Part of a small language model's weights.
Size: 10 layers, MLP 256 GELU.
Architecture: LayerNorm before each block, no position embeddings, biases, tied embeddings, normalized queries and keys.
Each number is 128 + 32 x the weight over its row's rms, rounded and kept within 0 to 255. Layers, rows and columns count from 0. Numbers have three digits each. The size before them is the row's rms in percent of the matrix's.

# layer 3 MLP down (transposed), 256x64, rms 0.138, rows 3-109, columns 0-63
131:144187171116125112148043137119110141114078172117104188147148148102090137141097157115128135128095120159172159073071168146145132109203147155093148176145132090110070114092169093139086122127103127
087:139092150138125173119113145091123158155078125135147082121126095148093190108081147131096119122230140151128091139120145124192102091120148078118105118131125139081088134079167097213125168148165124
103:139097105147108151104107114181129117051122145159084151132161134114146107114117190129158144145125120194080149066115146173054120151080120085128101178124126192170158105148121117087112116175092153
099:089081098141104125099117119184112177124117125141095133115153132145140133174181125166127133118154121205190181112141134112121098088138138117108148074157090091141117112032172143173095113067100136
098:167109060141181134117165130101143052144189152098173078106165100110143180146099163117169123110132123137142111116066103173178145127126081158168111165131107109127131120132099111086126061150166150
115:172142169211101101092138154084095106092168125143122153116150139125108175156198150133058120108092113131111119067152099109122088124133147094181114189165102155085139174152106106123079128109111129
089:122169159121169161147193098107122090110078090177058080127149093112143099150107117142082141112125128121108145065091148123129185117097115192121124094095134136162130115151115177137186156096195147
113:100094120144145084118118146127094174104106096174150158145150099118167080099153100138153221148145071112129131075073161092075081087131136155086110164110135171115135130143145137150185130173111177
102:123139136180103096101150149094147131114121128099084057088108170125107162123160189090092154147169146188072098068098092138104155133161087160161174079084148156144131155132123092146137185138125148
105:119174124130107072097125085101145106105143126222130136102164120118130117102134169158110161120134132149137158043190159164096109120136108146165129138125130143105204087103186119088103121092063128
093:155103077133089131173111174087162040130107180090189127123130170163130123132084128110145164113172135101096140105149114091125127062174172144143089096167123079130137106131121166107174151105100162
100:077103131140183143118128117117115162131166065175144140107127134136139144192137149136164115147160130116099075122074084103167079172140236172100114099141122117118115111153125088131082181113096100
099:093090143188137150092100118135168124132154111167138121143136143118166130086129154193166184123062128079065090075112186112151100098127145178128121183094109171102119148102121141077157148145099090
087:146120158192081112088113078086094152097120094121151167130166151094143132181136139088206232153136156100085114158128097120078134129140110102125172123101145112144155099155162113088094152146128125
100:112095088148111115184144098122127143065146162152109088122164177148143061126111110137125168163174163100107069130166137094098144116121109138132165125153062131204089150180177110138082150111140090
110:122109142160056169202128191152094162153118105064171141145152108072107108151080139103124142169141148048120132135154108118165078129171149140101127124182156126172117100138103108120108146108080133
092:148119103086110095124132097070159097061152106083145120105152196111136116163105145131114063130111167169140149124113148087213150132086141115160164190127120087129113150093109169145152142123199114
088:122105117151137161102111157094142147123141150150137095083072120096108094171115131118184115189057106176081136171119111143132168146136119150176107156149186161159119132160117094026129088095109136
112:121096111186128135172099165145141130090171113090072194116167097112112171171124137167106172086161074127126107122149156124152084102095147149163114119175118165111162120099062158117069089152111163
091:162184074137096100094131215141097108141109134104126109118102105119154000129154121116140105140115117148087171109171071167154139153144124085127161112120124131115122107167183165148155135121135122
104:126157148138136111105088120134089141147127109136153169156060128158133127182085103099028110135108162147152192133109126172111128146136115047098098081147172090158145165111088143147167171140150102
111:168098128122142154130144118160138175150156122128103125128109173075111105159128154075155095058117136121075096121096090083127160137113113185118133029141114152144139168205136093178144154163136092
089:137145164112143171142139071106145117121082134145144072128117209123145185120081164138158144090142112164155145125076086106156184146151119132180142093124120103073141031111163093145110140109112149
098:162171100180115063183127160153095107116116076136121124156106149092100086150120098126196100139148078140106144119096157177100149135215146165140146113081104121132107085144180168074136106102131128
089:108162105167124084119143187102141114066111120104086142118125100113084141123178133087180136162101151133125185140090133121131152123146076162227111134116113093186104132147136085131175173068122135
097:146128117139094110139192170073099104174153104110147143109112067112171127166085103146211099101102125112106111153106086146088167078156111189157136105171096103149099104159148085160097125156169142
095:152094140164179132135069153127109121124124085137174110118148149121110140107053124138162100228143158125093158145078120120109120102150082113122134154148129156125065180152110049116194114131118152
084:114106087113081072153130158190108097132140144153106077159165099099129102177111135048153123138157104115093126143162113128083129136169144096175152192161112118107123106189146193150105098105179142
101:172140130120111153137112121170115169094144102161139140094139159178164120159147130159143132136120169103135123048110160084164069133132132133144205043169091125044131103140120109137103101121140073
103:138109082095131119118128134174150098157096214149125134124067099115115122125119128177181165138088065132142126132161128116120108122094155193135094172150083126104060158107191099157190099131119142
099:138082115123117157106124111093110108153198089082133139148153141050150146113193148134146112167143081107128077135114175083114137087107110126093110181107095157177198158109132178122098150106179123
100:100099193141129120122109111060144101114210149070115137147172126125121149111156081130123090126145074150182145101157176122084121119118134177070147137127086171094153127076127143162100108110169180
093:112116176145119112172172190137104138156128144104189111109179149136137069153066132087128159109153087091123132133136138147157099107147134069116128207183098102096103128137197114088114132153090085
094:163153118124153142140129149135132161101120119195075172101089122086191124112142094152072180150048085140147123124082125109213120135090133168125100133109186169132095148133088117080142151122127125
089:129117114118120108106158117125163134152158171195110120100120091103045113200104133138184125143096078166118126107129089120097127231152093092141140167129103138137080099099102138137133126156177173
097:107130148139100143170195104142115101119093126103221128109150192095073131156095140113117178111089096066145148139136111097161126129137116098149146118064111123169143094156124093132133124223110148
089:152139111148122158164109121131146149115133105172143164139098137117111091125032103097192151204160090089079144106129111119129163126126134169167063126175153142145133121172078110074093145115077156
089:108137168133153141126098148073179090164117104093070153134106167164133120159102131118075088196142124173062153124115101096170123120113144076136129141120160126125066167168122138108073136127205155
112:209140065102141093109166175096155150117101088181165116076064134145162157146073132126145116184134081130126117170120117134148143190101115153165095105074123144127089113121117127156128098176122093
099:066106072140113138099116156081116135152195135126152153150133182069138146171064092096172164123106168172117079095131180130112139139093108101080141192113155134137101109113078152148132161134149163
113:149082143144101162106150104122187142179145163098119192128135125075098165134130137123125090112116181087148127098124078169197141141155172105128088177117119201127141097091071097082100094119132106
088:163122156179132148147185121144108129134155105085193158093086089093097114127154157140120113137192168106098109092169151072141133146140102084132098150106120170104106138162115085172032133136148173
097:131103161092159140126154109116119142114144171129154144182101155063089132122136146111198082087141148032123143152146144084152141142081155106107177090098083177186156165114162117118090110109133102
118:140134144116122105148137117137129139077129116152107105159180167147134096066166144130129144123128208106098068137150187123122111093142099072111163188191062100100139168121134114107114108067167175
074:168094152079091152153203144197126162149179088147097075061159139141146163171100151084132111095117102146096103139101112166137131095136101170127168103105120172087172113147092083150120121107147113
099:146098137155149069154156115147114097055151134171133162102156124153151116097090135065119132121171083121151059159146140077114095101133147109121151131143103097199148161105102130123078136186193172
082:110119123122109144110104093100126133153147130065113099137127203100160140107076169097103061151166156157126158173172133142148162182121065116124136074112200103162164094132104102180133109100155096
104:119102081114129148136115168120071183174149116166083108133152118127148132127096102103104071174138117193123092147102118136122117039160089130155141152134097088143143160138141112170134162161073211
097:165031128124142139114110135140088135107104154170142141148102162151147129110126076102131093115108107101102144101138042123155172158073146152104116131113148073174137160109110163112180198143189146
097:097158109126103157111155072114134127164120152135106066153111169124092153152129170147087198128117111107144154173061142145082106141127111123067119119081109134120115149117117068148096190181193177
076:132127109093117152134210133089087083170119149115115096149144145117199092076182169148134144159139128106073119083107108137110098119109149140074114147082148124125214128121201116133101129092157141
090:106133080127137146119093123118149112163145145135137140136041141128176167080164073167156069189191117154113117152073123181101167126157123145111107142098144100085114111134132108156110162174097062
101:111126118159142142119145207145130150121100121098164154093120135182120077175153166118113219158108132123130128143137124083082139101152155093145072128144124136129098160052111098045176097104127130
083:130143114134193150090168118135092104161125133105146091045181075149131145133137078095167139137135161123143159181117118176091130119133098185148150157137117177152130114118124053048109127111111087
086:115126219136119117106138127123080090153132099127160154077155081133119078157154147099093218111163114138161117080137120102098183098114154128173108182118078147146139114112112100112103151170103184
107:096158164127145114149110149106189135141119129140074118120134139110193178093110104171166103084122077116102126095136143128091112155233162090183140109138138141167110113108140170071130104074087116
100:108170087137114172132157138113162103124106095110142115131096119122119110176135153146107162160108144062124112150141133060153197158153154067082129097135155077162108148174073158137062203146132122
115:117089088136184119156097079121185146117101142078102120144113127095130104092094139121173076140166171187172114106163117124124163132171126089165184161137108112099156087100135149164137072058154156
102:138129117087136197164098120083088101178163168111167165104165085091120141176100136137139136118109162142108151113105071178124085141108097112133063164168113124125152113067118170091118130204155120
088:151141164121151092096141076147183105169151117186091028089135108131143122137201103136116069143099114153152145119139112112133187155100094149088206108120112115151136107094098124141143175113129125
111:071160135149155161114144196152135087126059198106087106069142139090133089084076129124151118079099143090100146153124118160105182160111133134125176125103105129108150157157112184130123107175137176
101:112139159175165129135141140135121151177135197155147118091086147110152123087102151183140122108123157075132103116115101114161120105134055092146108150115078193109162107142139124035200136142139087
089:159191150124129094150092146108086110154107072121150128185154078097155125117032173115102175149143100151131133154126130139109135113074102056146137153124165090179145076124138187115140149115156112
085:125130132136167187164118132146103112168086136169131054076109174100085141156097121137108115146063125164154108104102164162179150119101095141084091139079183153110172193119117078154124134142134093
111:158104054107143153163114171076088129195076094128169124178110102160117077117064086105133106119138198156105173132098117134094120137124089108123143143160124111155099123150123160148167121175187136
117:089147090153122129209099077105098081190128125106123137096168134084138159098114145107111142095132106132075134152116052138146163174151089137129166137114101130160099159137068131124167143168180188
127:120111169082117084144156084197146126126101127101111154099126146092124069173181149184092181082145046088162115124171155119144144162089142141095169124133120149161105089125126135174133105104084144
096:147132150109134139137082135122095150159183105128132162153171138071143199140150150103096113166097182129137204107118073150123110143158082116128123120134126078106166060128134081121098134087158046
107:156114131121173168139122114173140191154142138157124137144148084127116116095169084148097125074102050131102090149130128080147080088083108101175093161174144149119116145124136214169097134147072122
089:122084216110125115183048147153102174137088107139113137150152173077121151157112170101113216116083105118149139127117125102150141158150138148131099100140117107109135150108050104101102139095169149
091:114062201168073092139143086153161125138169119106096103093196118148096112149133082124171166066144131120156152120129175176161097140162177113119066123149101108118104143159128150106070134123108123
107:174072126119116110090137102103120123120117122051120183076136143076114103177146145106111133138160149122212145197102135208108143161156158122095132127095158177125097160093104084133138129138093135
107:098087086192180124099110158103126197107155121091160079134128148193168057184115095122134102110159136148040129130130143162116122102130136095158085157129122130111144121154115147071154103141159151
093:100110161160143118154137130111104158130170153075126134091148164146144143151092153132125176105147187124140117089201110138170121064133168109135101124151149174101111131053124094070076096133045113
090:103137138073125158129124117162166155178081084133146112138139103137112097153085117126120114122119109089152169119158130136188042128065138116155107120163138101165138102159089170213074193125127109
090:140151104109173088100141081159063144149144106111113139142124093110137114179104077033155162084163142099108101122134119141130136187101126120224149114156175140120120155096153123182144127101168125
115:132105085135126143165177153124153124070129173133171151161048097114098140191115151157166067121127127172112110085114102156112128143088155111098093127115161082101118137135152220120141109168081108
101:122164135150093060087182147118049109095117063115144145178104118125121089147152137114109126152124109135168121099149115096094127160133137170151141117119092162157079166098180081208160123178156137
153:106091101119131152148244148197136166129155131145131167135145138119070139148134129110155118114162061110175101151086085109134090126078144114112066149124102136134058137145122104158127161175133116
097:114103108112087134088149111135120131115066064125152106113128210118159085110117212091131093132078124120195132183143132081163104099112146127142134113146118153130123106157165101183147153111175187
090:111083182123145138123132062174147131108131158120135114099160135172121187133114165114104130100166094128153119141115093172181156196103146122163136089123115142103153137040066066110161118106175100
102:162132064123158129134095157138109139126100167158095138143143178104033172161145095140132053103103138178143163105109128134140144150150154122101127152105166047135103136052104173131166117152114126
103:083174111121122068121085120068143143111060153064145132108143138126156150120180083125095174104108176162108154120125173213091139113175136062164148160115119174137104114111112157134152132145130125
080:121129119133122097141150158092142145122150151113085138156192148087095176176109140101119138067095115151112143114102115144158091160122120154111111102054166073155150116157020141176168156142176134
095:134087172156108085149073112165185098172100159102168079149131092124105186059101139135090112141115168104138128167072154115132172151137118110127118128156167125179191111067137118109122152143078149
140:092143178104116125182051105106150124169120169143147161147111155111107149169100169114170065090120152164123091093072155158068159163163100142094099126116090109132088125121151087164118156181128092
103:113087109114160128141034144108143105102102172118151127134151166157129097149077116148190127068074117129047166150100120169152142140171116125141155188172165087101157095098120148108132117152142160
096:112101145083138129173130114117134121160143129100164105112150200146162202136107126162111118105119104119100136125119129110165099157039145114112107119098137120136112094108088117134119142255187101
083:113170084105122126089134169134091170111072134107129116139137066112097166145129161090127098136085177137103136102148145142125101125134082148132212136105140092214142181149134175044153138115121142
106:118142086159155149102112114115119122152125156095116129116150137059104197136130137064115087194146129154152146114095064230126124162119109160088152144083110079193132113091154119160125121126157130
111:163090095176096110116138153151147127112123082090107093188157183129149094125082122110144097155183124136095105163065124160131149070112136062128103189109092137126090107158170163127144136193149162
141:066136099159139151117116140145103153135203108073099119178156194087090139142125126116130071146175149113098128078128102181144123103171160164128103167136057169129101132098129169094098087143158149
097:143181131094102139157104116067120152135153191109155110113171108103123178142114104121133104168074148157138113102117145163137113086161076138066165122065108132190047108127135103136130120179174162
095:108124181069147104209111087137107144085162097105149112135151159123156118081147161133135119081122169058105151138110167104162088168125142146142186145153148155081145149169101121040110100132127140
099:097121109180162127142129104124169093108184101093094143142170147136136128094140116125141092112077151152022144097131076185191195167136138112144107145122165149054117141106111165115132130106126134
115:140090156114142077107120135115112193063123125112120142122156132163167157059101149133194131057144133120134064098132127223166113162145121124149128124117156156110069161131167152138103110118079130
085:132144104146162170120107095157171137116191054169102112072109126100137139094136115137170166153130101139083074134104134180088137172096096160177125106115093153172177113125082139079141083146177118
089:104164150123093144085135101165133118133121103143116144133123142074108128153170160191148130194102121121152146076159111141123138118171142198139082112107119082141094126196193129056064087113117097
089:144142144124155063158113129111185107144088088193129091135147089133087105170155118094115178106154118147177081172088109128175086135086138145070101131173169132141118171121181103158142110093076134
106:133088121184132119099119169167127131167200148165126157152148076128185147083105101087145169175161116153127134131096080102085124123147201129083141127064119133109123089087186127104117117110076131
112:116079122108134164078101119132170172105141129143156115142161100138143140116097111183168155132179074111133053133081153088143079164105199177108099130130151109122188130166128180115067128098118107
105:076146117119145099120137130106126080151157102132124111083127140087137136161148118180215119084128110116089092098135148178185109166083143150211115176156111183116074146131147128101163125100073125
124:118146107124131106133091136097123161204076183167151132092115064091136153112048164141173159138123087172153109121100119123153126206098142150117140078088152128154115116162140123134120154129148051
107:154114130142094109133125139163122125154083129119104140088120117121094088122145095114103112177107146187130167196153086129120163102168100161141151080094087111105100103124139200127142112092237186
114:105087159076121120133183113161156175070126145074136127116170147142166145171152154135116175099116106076159141183128103101143140106100126172144100143119107216138087082106140135096153058113087128
093:182062115129162051115082121092130107131109155115165118071135136152134081118112189151225096150114168160144145129110121102142139101164154136134117153102152105090124126104183128088116106192093131
095:140078140131116104140163173132169129057126137128119162134134203120140095120151144090123141068133104171112119085109158106065074138068124159116169139129144079093133200105110138122160157118156196
# layer 3 MLP up, 256x64, rms 0.379, rows 4-110, columns 0-63
089:129092119133104097144128144164184111085129114112103154145105118101070150127087096070162134151181148135134184136201184160146130078164138181128123140179102154064157107157114131077115108069140137
090:080129071131121205143069150154090155096122117172105137082117128151178130083164107187146097146107095190156119106127131163125134089143126134082160127140164077116167111145114081132152132105080065
086:177139106144185111082097155123152153092137071087163148175125098158140140182143163105156119137101128130104098142105081137077097148185126159088169129183149198158142082132127158145140090119071090
094:196152097085150097146155111098159076095065220155091113154162139147117121164160090173117123110087202154112137090080163149124157072114127127106113132143130085121141120146164121140176132134146147
108:185136073115069174150094113067137159129099084169170140104120103109092137128116111120225137133106114136183076143121098115141067113100134124067152122137138140139121160076146143138138167185145111
084:118087107103112094138166191090132117146115121180124164130150140159106094147144081170074131097145141154132165184105154075069122107170161108137087167078105142160070113115153156127210103100120122
108:086121098106128170152130098141141119153124196136154164135153146104146157114169043159125117150167076146114138147106109119076084094057110099089131171127112149185187165126061111110149114099163119
107:104116121141127129127137106130139152118151144148168156214121162184078099134074130166088106121200130116106065121116148111126088111115179100101109129125067178101126118156127161086074152111155203
096:084140071145106154135122162118187082119128105110109152189097157140089151174117095124124145108120110105096173089142161141130095105088200126150154074165184155115148133140158171106153061149168081
104:135139102099157193128123129147132120165097119157106175128121102167161106073142106103114135076132135146149164070093065075125129078070144121118148123198211153157152144169104140086116148136170149
103:131147117055130117157092188133078123143100141123169132116163073115065146131090143130131179045149069188136127116186188129108140133111118129096128122114114099208099160131132151103139113142129104
096:193197117090078136123107089090141135142080125145173117142108101104151125119085087079160145140145152152131150122178138126125175141198122172092181080184121103157106080163149127106127117120092079
091:099123121127117132126089190141145104162109132155127129143097160156187136120121161185060054081172072131129055102140134104114094085116145136147072116125102201138148176172104158104138118122145133
090:139105154135122154147105192081177076133159167152126142125099134178054081119130124145068156144133162142114075074065164117103151126093093113172141166118123139174123076090164156143146161135161128
107:121097145124059120140107154103116071121136128172166163133125096108112104164133166170124154065131122169160101075122159098164132107089156117094202103141150123123157135159128203085099196098173125
081:060110151175140121183081187108148117039123110082158176136142119124077119090166164168131100144135105111131103116111124130167180129107144117142091119129117138154119094066177187162099123138159158
094:125143197146124126085107144121135115135075133093144142163138093146109104090167118089131116111149117144162082167142107110127094183138095125071112200104074102206106139171162145123134112143110037
117:125130119099051088094094135135136140075124150117165117176130134102180176085114177164181164170192110161159125071173128156106116138090117123169082130162126119076144077129135132155093151128097095
097:087173040128134136109112137193108079122118164123110148117128072204135049121176135127127111141142113139122151118123124176163174163138166165135086118113125154113178131152188105112085166121096134
098:091169200105154164127111158129135104100150137112174206113197106156112095078165158084210138109121121153154160145140095124123150105163133151088134159098093114141120106095131105132078084075154134
098:132144136145071133165136157073089138161138120162102124118086135084105157130186155140160080079144147124147133110074103211101146140138083113113164084092102111113128130114220142164123133077112082
097:115090152141125082186117123133117107112197149105148147123170099185157111104113165135144132117097077174093116153091150139123137088207120085086112164123133137112094109126215177105160086088155129
120:127111160163131083142083160134071061160211123132136112112075104151129122122116165196183116093116148118195102177103135156144115125107141161117084097086124146077186121178129112144131135103110130
096:139154112061079162169158166138118092119201160122191133142084115124093120111112171162102114083132101110083101106117114113154145140067132153124104156189178143102095164137139181112097145189156131
098:068162134125141123168093191136107130135180123126148174115102121099074091132124128094109131122117128138189143150102130218138124153098092120086193130158124102135109158100140184112087125170102209
091:084187144096115176167112088093060131178151165095088105125146123158201111113145151137103170147110170107129132109140130151095098132174123075154105137187136149097167080094179152104116128084164121
103:110150169173124156140124095137088056084114116131110150125116120126207127118130153218152128143125162158192139124114121141090122103140076122145089077082107121135148080089109093135164203109161134
101:104146134071156192145117184135092084149152118106094156084100126133111092131136142155094080085124180102170108130126125187123091132136118122075150122075111182125159139197162127086150131119198160
103:168146147123148159123123174131148096119177133104200115175133106165141086133142112125164126058135104134060106141160168092112084124085166161109071112029122152140119152126130108152188124157127117
101:140159126095144160169154105134117163151106156135107167152100111048099170155107046143143139161172139041091100098186126153113129109109163154084129170093124108084135128131157143086091129105172134
101:092136102170160166111130155097138094131120177140124110136149073143137134092135076092098107183134124130157160162124153111191108143161156113132190144073021142149139110148135176130141120075146072
102:086109109147151119133083155120145144124149153142077130210057140097141128155199119216149060177100117129155111139161094074104088115108129168133122145105134107136110113116102076148148126083156132
093:116103105104112080142125082056169132161167156061169114125170106159091150150080178168173105081168145118171098097140132137089110138173152098165128110193137149095123168134165114094096136111122152
088:122170113099204132112064148097131175118081133161074103090130130139121128143129089143093098115188118130162141092118155181112108177107136159108071106113172057113127102155162153118136062129100083
105:099131110067148166088130197109106096138185135116092135168165132105135106118200096165110116127157109087151110134116108109127161112068197124068145178151129117102131102150095087133147152098200152
093:157141115167141071107199105065129114102124135077113122121157133107150092098212129106180090064075101185133120146160094164114126105112126112159117137105127152124145153162179125133164127059154131
093:146130123105051134179123162133091112113158198091074125130131108144193150145166147129135076085113084155138144162115131116159127069068155106127104128156115104125137171133213117097113136141063122
107:132134070108188119164145176139074081141140151176146150100026136143112097099091118112119090107099105167078140102091156160136139151097174156135123085128127173125187128160193111127106134119130115
095:152128080140129176145090044104113139119181108136150161139137130152143111135083106166137135167043139162154114176114078145141115161116164098072138089126209135100139095090141091137169145150107157
108:124156103156120124108120108126125105116168119109189125117073106123147105061140116156141086112127124107111170142091122139081153069108106134147151203198147156065141132151116131101094172199090195
093:081176101081134072129150115118149115169164102148112138115114082096092132159114143087109114137110142097128196128168132149087113151130132189195105159173126142146197082180110115085153075122152089
093:089091118091094148102092142076138182093169171137159133171181143118125165096165138141113125096103154089190132129143110157083123114142097097147194150159149050123109116195149083138156124120123083
101:103155055090113190152114136082122123139119150153105125178143107109146151094148103109126129106108121091171160179198057148162120124097128150081032148134121142124173184111095162148121108140132133
087:175120139138089102146144159121113120088146098145146136122134114173118080142156197151086124060079162155154127164129171083095074177158180116084086129105116130052117140122113155167187130161115137
099:153170109159131161153179084141147141103113131114137143088145118172109136132115102084163127137148129146110071055124123121105099149106121162044228151153052106147160104117146124100097183131128131
095:150124138125104188186113142178063112099125113146121193123078143132093137155184123131155202128133125127101103139130129113095102091097221178070137152112117115087110089134141167104129123077147130
096:066170166154149161092120203157118172098082124154167158175100096126104124101110135125134134107113113068152079136126113205120169186090123146133123121142108070127112060102143138177153107112124116
098:138132106186107132149108133116119069160080151145087170134160139108105145149109129155127175142146060124091165155129114179102144130125080138175115127122127129102211079081180189097116154135061104
090:137125105087130129159079103095114128108179161159096139100157086091187189127180065120170124158103096124109132134155109088081138169140131079116198166092103132152182092149135098138152146098077124
095:116126159153177118125062139123116145124143194126149140152168103129086183184081108134109123165159147130146108182120142100172096149102137180050103105095088156164097155129145109142114180121058151
099:143085160159108106145129125131087153121175098094140144136131146120102112088068132090108114108091105104163154106176222119105128108119097097134202120146097156167146125134109152113077090090176209
098:121153134157114072188145119090124163115135132141188103122124123074136106110093139161093062168191123077160118090145147113097162149180119093121119113139098123070120082141192151156107159109116196
087:115128127143091125138140092122102092158120126242130121181134087189122103100110170094068126133133131139135131107067087132141173171156104144112119083161195172154114141156111177129094149106122091
087:177140160130154148157136140143055098120157135129130111144152110126170087094118103164084080107190096090148109109118099214101182146084160100161069090134165135091105134156178128129111096111146167
110:200142113147121114121122132093111110063159144138119170144114129093130123131163101147107157135188121127129166138157168150111117057095164132097148186160127098055142105116088083153108067143211111
096:145171073133094115149123177096105160123147090126122183176144133132144102149052112110132092131106123120116120124145173113149152186132151130133165095154059131179075105130126152145182066064145074
110:136139124082160081130159134114086122101155120125111122139172123162223108111107133151143129202099068138094096127111102135077156069169133157177145108139128158116155050078135101175126144107147102
104:105125111210116106092114134125171168179155139158153149199082143126116138111070101116090069124133132156098131114137137100086162118123109169140154126164090153201134131134035093109145154118123159
100:144098158135064175162133113111123096153107205185058069113136087116153161114126149082117147175110114160160133100158094119188118094091091170120100162152154137145151064124124153168152147126137119
100:181092119146136136137106117112128141125181147184119130124108148133112166095097165144133140147085154087158139138158065120071168123195109149127178047131137107138161046104149104168181112102135084
092:140126104151060186146126146113102101120142138083118177102080125129124118124136141090180164088138093165143120092120166226126139097143170138076184059125140089146169146120097133150117074098123125
099:105085142103139116125143141068142083132150129149151087103161127146112167137118167116096095124129085096152140141158135127102133149204099214109090135113108140119116135120159138196177196081131044
097:171123145044087046130118102178109128096132161122137121198184127125147113139098170116111122104185106130176173086138100138089146109157130090121130114137098054114150165131144140167165113119139170
127:139122140101118177098110117164077108111172155147149144106171131177181130119135127174111156103103113093159126185115112104175080083126182097160091137125199118044152103093170151154140147086109100
117:161171139143128131174077130150103089125101153169087120151098141082096148134070133137097121171147142170135088100151120223079130170080147175113082126152143106110143148104081131129138124215139141
107:092132100126168133115119133093122141071114115102081143166121108153143160117143107141170180130104177121128128140177107102138034110180125160112187089173192145093117158113164194102145093093128091
090:095133137178094116162164108144121105141114156152025163155104141157111088159144131102137178082143101054146113131143141167115071083103193162147107161112160172108149137135156171121084141126097114
105:185125136113057108137094125118130135141104179126088121184153133090146159101139141177120173087131134178156142102093162178098103148158064111108145095162101138114083101148163142101131070185064148
093:126144138116123103132210160140139108119135149118101179096073097133123077069149169126125090150067143133160150158101131149095151126195171141099090103099087114144092166079097077099182130164121163
092:119145135141096115093106087110133110141154075118119116158135137122144175102160100146166168148119137118147175100134149182107125140173093146161083075190112114164117012178159120150119114133139055
099:180086089098182142148103126105096055187118171050110156155145143123150178151104123146088088088083138136124113062143115156161109119145159113111156138189103116117131103142119190158148140150120156
101:120164095140130164085122156139118150116142186105131154192127070204168139105132103101136156084130110201155080083097104099165149136163170128139097167113073091170134133131080121105142109114170093
113:156103139077152179054102097107148121176173116135110153123147094127100100099158155186126108126108129126149157145069119123109103189200058115090166111137134104129090175147132160079157159123167140
094:080114111128153169076088103141135125141117108139111164112152116185102061113156103139071144160103168095159185169156179106136152046186158142088127131135111098180136148164123132112130125074164106
094:174093085148126127132122055131178086130142175107146140092134090079060142104125105098139154106119140159150115113122170098101100122134212135140156179152118116111164170149119107133206084077137159
114:088119076083140157136129120118135142164204195149147157088187125162156175124152099111134123143113098124096095173151117127073114041106098135100097178103126139084126143167157109133150173159098156
100:151163156111130140090094109080152174108133113116130156145175120153112119173123099155097158226108131191169121128114141094132115101075092121100116165125098117176128095071100162137124176114194076
152:067095085094129127156169139160133110098085165197089135152153088086077150136164164160151141115177094114161097132134086150070095113094133117096083180130113130126089125141146156121211146154146120
090:183158168182107126108152152075090140142120076124131124165180090148101163130065134118167145107151128117120140171188165113110132136134163124105130106084088071171070077104100170159172092097117122
095:155170150107122081124115121136028117112142138102076120192186129162166131120148174139136137143104157135133068177118067163119075098168164121095126187101100110168142096128130111154140117155162101
108:121137115188168174084109047094174089111203139133133160134185107130202102102173129112144190121117083086136136134167085080125082130120128147111129124164147133107147111095141153167129109122101120
087:144155100170103120061069113120127147085124182107116151192093155102105110134173055113142153171131142129117120098120118152122166130156130220134158110080142094157118078145123102120201136134168134
083:117148138099113124162048120088139163105144133142135195113189135102133087109168126147135118120080067125078119132106184107123202109143203122130112146080095134065141152108154119129116145137087173
105:192145203117081141131095076091114114121119137112115117170139066118211161100152147189085165142129159136142156087128104136143076134144110141151133087154124098155125092096111115138165101071173092
119:169179146134128136160079095134089153140081189172055166139106102068093162102133134140178142129101136155151191090096079162074166126160104135088124122165102104121126144069145122107112109103119140
108:153128106134117142113107151112164097058192101184128119113155138098096149124113123114160116073101130063133140154199113154087113149110154166144157160150159104131152100232145108105165068111114130
097:165081132155113120110091163114084168116099130081142102134079104137093114105117157113106063207128172148153070208068092120117141155100146132086145090118164141134136107129142114191168110159140144
099:108137072183143165123074150183088085151127159051093139137185110159145125121164107164070117084131141130089106103110168105125120141094161175146114164094171090146149129120126120142147167144074182
114:119135138127106119146097065097115105141130139132137112146103121044128168082096145147138074080106135119097164166090144107123131135174140134157138072194096118097191152142159121044134182156157167
105:093184188125145125115092194118095116104184152150173176122072086147137126067108126127128124156090165135150116172108125134142133092109082146058161086111121133123067153197098105161120134136119151
118:112169073136143156176097142097122126159139133130099140145058129186169044095135106118120068137126054177149120092161096142120153144154110117090173111166171149144110105123090157126099110162147178
094:164150182170142148140124111128116155122093137141094205139177130166080068117155114091131184122133125140128129083076114090103129102130124150088141134156084096220159103079087118107173110089146145
100:189114147162174127087180121146131108118116184139096169116065167121097165150062110134113106129126127161134105057157171088103154118086097109093075135147092105139136148115134169095127140168198157
090:178112125090098083170181144137084146076153135172079116183179132152173099162117094159103149084136097130116117075131104136096120084118090222089139141148143087152122104188122138142149135123141125
101:130118139113105135143193157104075109101148160101112155075117148154156096139150092085165112098127140172058132130156130145092132163152131172134061076156121190162174156098143203113130178126097123
083:206146137135094107170175144105142056115149084088112163105116107150051136107157172144151138090135142124145172121221141100093114108127146130115156178082130056149153133102137139140113136093117134
094:145151086059120220111111164160149109159110129110158105147140090192104159075137135148096089175102105157101114125117111126155157155100077180105097176143114115174097122091142171151099159107087137
091:130211149135132097127095128163106096193098157118091123135101096144127139142077084113096088111071155120158128179130147117181101034126127150156139141198117103131137154117159116193102098119139141
108:144177080067089125138136110095138114127158139160168133195097161155141081107112105085100119188093175103135111141140040091118143117187125108139117140136117166167110074150115154182164111147091140
107:102055127149085095161121148114111085098132089107085157143133122167138131100183144154140152173190164159166150147131148123126096059106118134093160158122111109155202091134075130089102163077158096
104:161159103127154117148100095104057088142174090165095155124091149134120102104140119149095100198187190151171123134091071105141133147148157106054128103102153139118158117189138169108153133099170128
116:167136142099120122048104101089147089101137129183151165188131142134214151137166115147153125174178129173162152111164146113063111116131073087082132137140091119111113118112122078144104152119174098
111:135150107154027123198141164116057028128156121121133151125098161156177094107148152140112141089151105152157159140148182124110141133146103119118074120102164113103120116133150145116154156163175107
102:130167090118115126139104106087118122100167116188182080120123147140148087067112119091150122151106130194107113034129193126128077090104158074124172143161186124157152147123137158150124148159138149
088:187120117093151178096076094132147065150163080139115197120106179171134160112122075132122158090150119078071144092153182151081120135115143153113127079102095119104129128099185160167126132147115144
099:126161122090136103101147078123125120192141108175083169091144063165122102155168144166164191094130116153158080114110147147101123106098108159082174132185062061105133125110144127128113143131157084
097:127146118096172174176084164126131110164145175163083167082164069107081154121178138157089151164101159090112190100129126167127100087094085161112094174171144149152152123091103113075131124131135121